Each number is 500 + 25 x the weight over its row's rms, rounded and kept within 0 to 999. Layers, rows and columns count from 0. Numbers have three digits each. The size before them is the row's rms in percent of the matrix's.

# up: layer 5 MLP up, 256x64, rms 0.167, rows 106-125, columns 0-63
# down: layer 5 MLP down (transposed), 256x64, rms 0.0572, rows 106-125, columns 0-63
up106 107:495538446531484481541426483489496512525467478530495494490472526549505516527528540500496516479557486520502507486481525503478474477504480503522500491487493498496509481458515473483481484517547523
down106 109:504483499470488547504511516505523520460540524460495508513549483467524507484457483517459485530484502466511495554505518540496511522469489507499472459494505484502486523533462520502553493458481497
up107 114:492464538510509461497468486483512496512512490526517474461469533499445542524465536531551503525520490521482536490451521475534488459518506509469519514506486497492521482473479492498482547490502497
down107 112:493511472521510492464517472530491519509456518527498516494507521495492518508491464480480534473502479498491521496472498539508483500483499558527464552511526500511512509441511517483515494517407508
up108 100:470557481500511513536510517492473500432458502481483528493437522511522510524523497520511513479517503501537504489495489539538487509502469466504508501444485530539518506467519496458521507514502491
down108 097:551485492516460460502499476497508465554525479531480479471503514470483507440483489490496527532479510529460502471504489533516525558455500514524502506488530473511495512490499543498483501523475511
up109 099:484513498504564494530462523493490509495483523495455496468506513503488531459507509497508473530477501494542541499521473515527503488444463493476441551542519467496495483497514540500494495517516491
down109 089:468476477517523514501474486508487521493489535514474522465458525537514506489495509488471467505486520474540481488524533495494491544494463468507487546490553454505491491540496466500471548532496530
up110 114:514476458511506490517480516531483489524478511444497506495458504519467478513507516506512500502525494587462526489456494538497526492518500494507496518474548490461488534514534461511468496508500525
down110 122:508502531508498466493540515507470529530467524535482466500480512512486500535515509526487462501505494501558499482466480499431448504472475494490511488497549479541501524523518514522516503505499449
up111 098:496495506533449485538486518490521463493507476461490488513470536474497500501551504477516502522488496549493537477463514441515472462506469489474509500472547483506516526493507487485489500507546544
down111 099:479483494462544513499524533508486494463474502473493478498487493479485511490441515473508506553517522520508519531485463512527492469511499473540499500463440515498491525495526507535471515541549481
up112 110:497499469571482485479448499526510515498479521504586486523517495522524501477463525520499484516498501445474526522500487499518487510490470480492498514476541552507506471481495509491482491516471506
down112 110:492513490484488521503520453534491528523502457474484497473507560493490483505512500524478537452520484545490491473463517490507479481510519556510514484536520502491474514497491475550525459537481471
up113 082:509506476474517436532512546453530536512503525517509519509488456479535548521494450498527477492506515530489532548469461506493524460511496497510473484483502505454499501496485499503475528499498491
down113 093:514478508440490518512548522572538488479515509494521489518514569479510486511540540496500487454498503485497493494497485498445469485494488500506519503489456473499483527471522503487472487488527510
up114 118:486497436499501564505511509512474467542501500501492509496522469501510470522437454518464517513501518499475501488532464549539534489493490514527498524525490481488519482488490489490519473471510542
down114 115:489495481507532479470507477479515463481521502502489435472485525491477518508494520474503449494517516495542523515499502510486464534541468502511457523556531522528507530491500504493451511547485519
up115 102:476535509540485460462468536494531513540467502514504509513513497522517552525502484519486461487496492475494558502480490494495495516449526453488473515487507466509509463492519529468478494507543472
down115 097:488537496481474432490438514499546472457482504509542509492483527483489491494469525475530486530490501535497502514524561483519489509460514495536480525503511501467495516517499482516511504519484456
up116 091:515541514532471481504451476458518496464481536480501472523468505531525520477503527523514524517480517468459499506535526504523497530474487489467500549543487468467485487513503499477462539494509478
down116 090:493500511529531500537516501521523526464537512483476535494485514460503479562514471501478522512514473519520516501482502497549458481490494507512508444485476507503538555481508467480492454481480470
up117 090:476520470554495469534486511483493504475493479500508511517529515525456458495483478526523502502471472523494477499484486492528495544454495486491519426467529523500515514498536486463487495498531549
down117 088:524479491498543464475518456480522435483502466504503499525506496506515476496479533514514483488530508479536521505481501462502495484539494562513455498515492521493486502562507529538521479470480494
up118 097:471498485496504502452523506504507449511475486534519531506419508551493496527446518501451502529509483508476477511535498477508513496543490497498470533512502495541487519482495464483502515528518483
down118 100:505488507512501499513503490541503543463527497484516492483483509492589549465486463528514478475473477487508487495481523554496466525519489526492516493437501505458490493470476520489507499490513512
up119 106:468514468522513513448499500475553444483537456467520490515473469528535484487529490481514520493546482495526494534514499497472532470497490520459511488471476509517484484509502480484512500535540524
down119 102:467490473502481543504516479548500493528486509482509491532506474492519511500478484503513492524479530524485517510554457468503537570494477501530501445508533479518453463521498464483494490493475490
up120 106:494445529512538523523488464500475484526514475521512540466477537508469525459499472500506527487473499539517549517466516504451482526493482476484546491511519520520481509486485497495522481454522490
down120 098:498474479483467538457511503481517498453537525514532523534487491542453503524491486497495503509458526540540542529503492506517511516545524508511500494461480503483468475471508519471479494451486488
up121 103:487502513566540491489482481488526487518465490502526514483512489509499493506539517499472480492497520504503492505506422453473490483509468550532514511475557510520526523475530484503511451518521498
down121 109:530523560522522509498525472548486484487507466500472492477523507539485515454475462455467481498506472509479517490541454464490529499520484527486508507490525550476506528478465493507490515511509512
up122 102:524519490530507497505458479459526499483497528445496517549496458476528487496483507473513485485489468523486479487532495501484521525528472495459526491519532478568521489507512492556536480497483482
down122 100:516495519513503477480522497488496465473498505481540504524519479492464402472494501531526485503559529500522508517480553519451487527491478511503493507537473491476468520495531483499502487497505505
up123 103:522480511515499517506496498509553506460442497462485524521494512457495496523442507529473487501478484509493495508486470487475525467516458529513513535499498525493538522519492504515508479580473512
down123 095:530469512492532459492496510500544459525530509512496494478476537478523482505542508474514506452513527459481498507505519477454513499544506486514516532470481457491468492501554523489492500464543506
up124 089:492547507505503457513494561480527500497480539491478468506476498466494498559456511526527480513473465515478526514510531497501467513511488490453536462522501505505489504541545485511503465509513482
down124 089:464479496438488521488492484500537516527490457505508528522539516513507514516542508479495506483503483482487497442489499491499499506461535535518485549487486496513535493482486513518471552486431507
up125 092:522533524472512512475502511505521532520498477488531503481492554483496489485469498498498514493493524507524493484453522479464501484533513464545492497548488434490532443492549503494475515534508474
down125 084:512481463476487489573472433504514515489518460508509532493530502512511507476513477497508480507505459518520512508499489465507504508517467537503512476508578518484511456518476478481504504486517534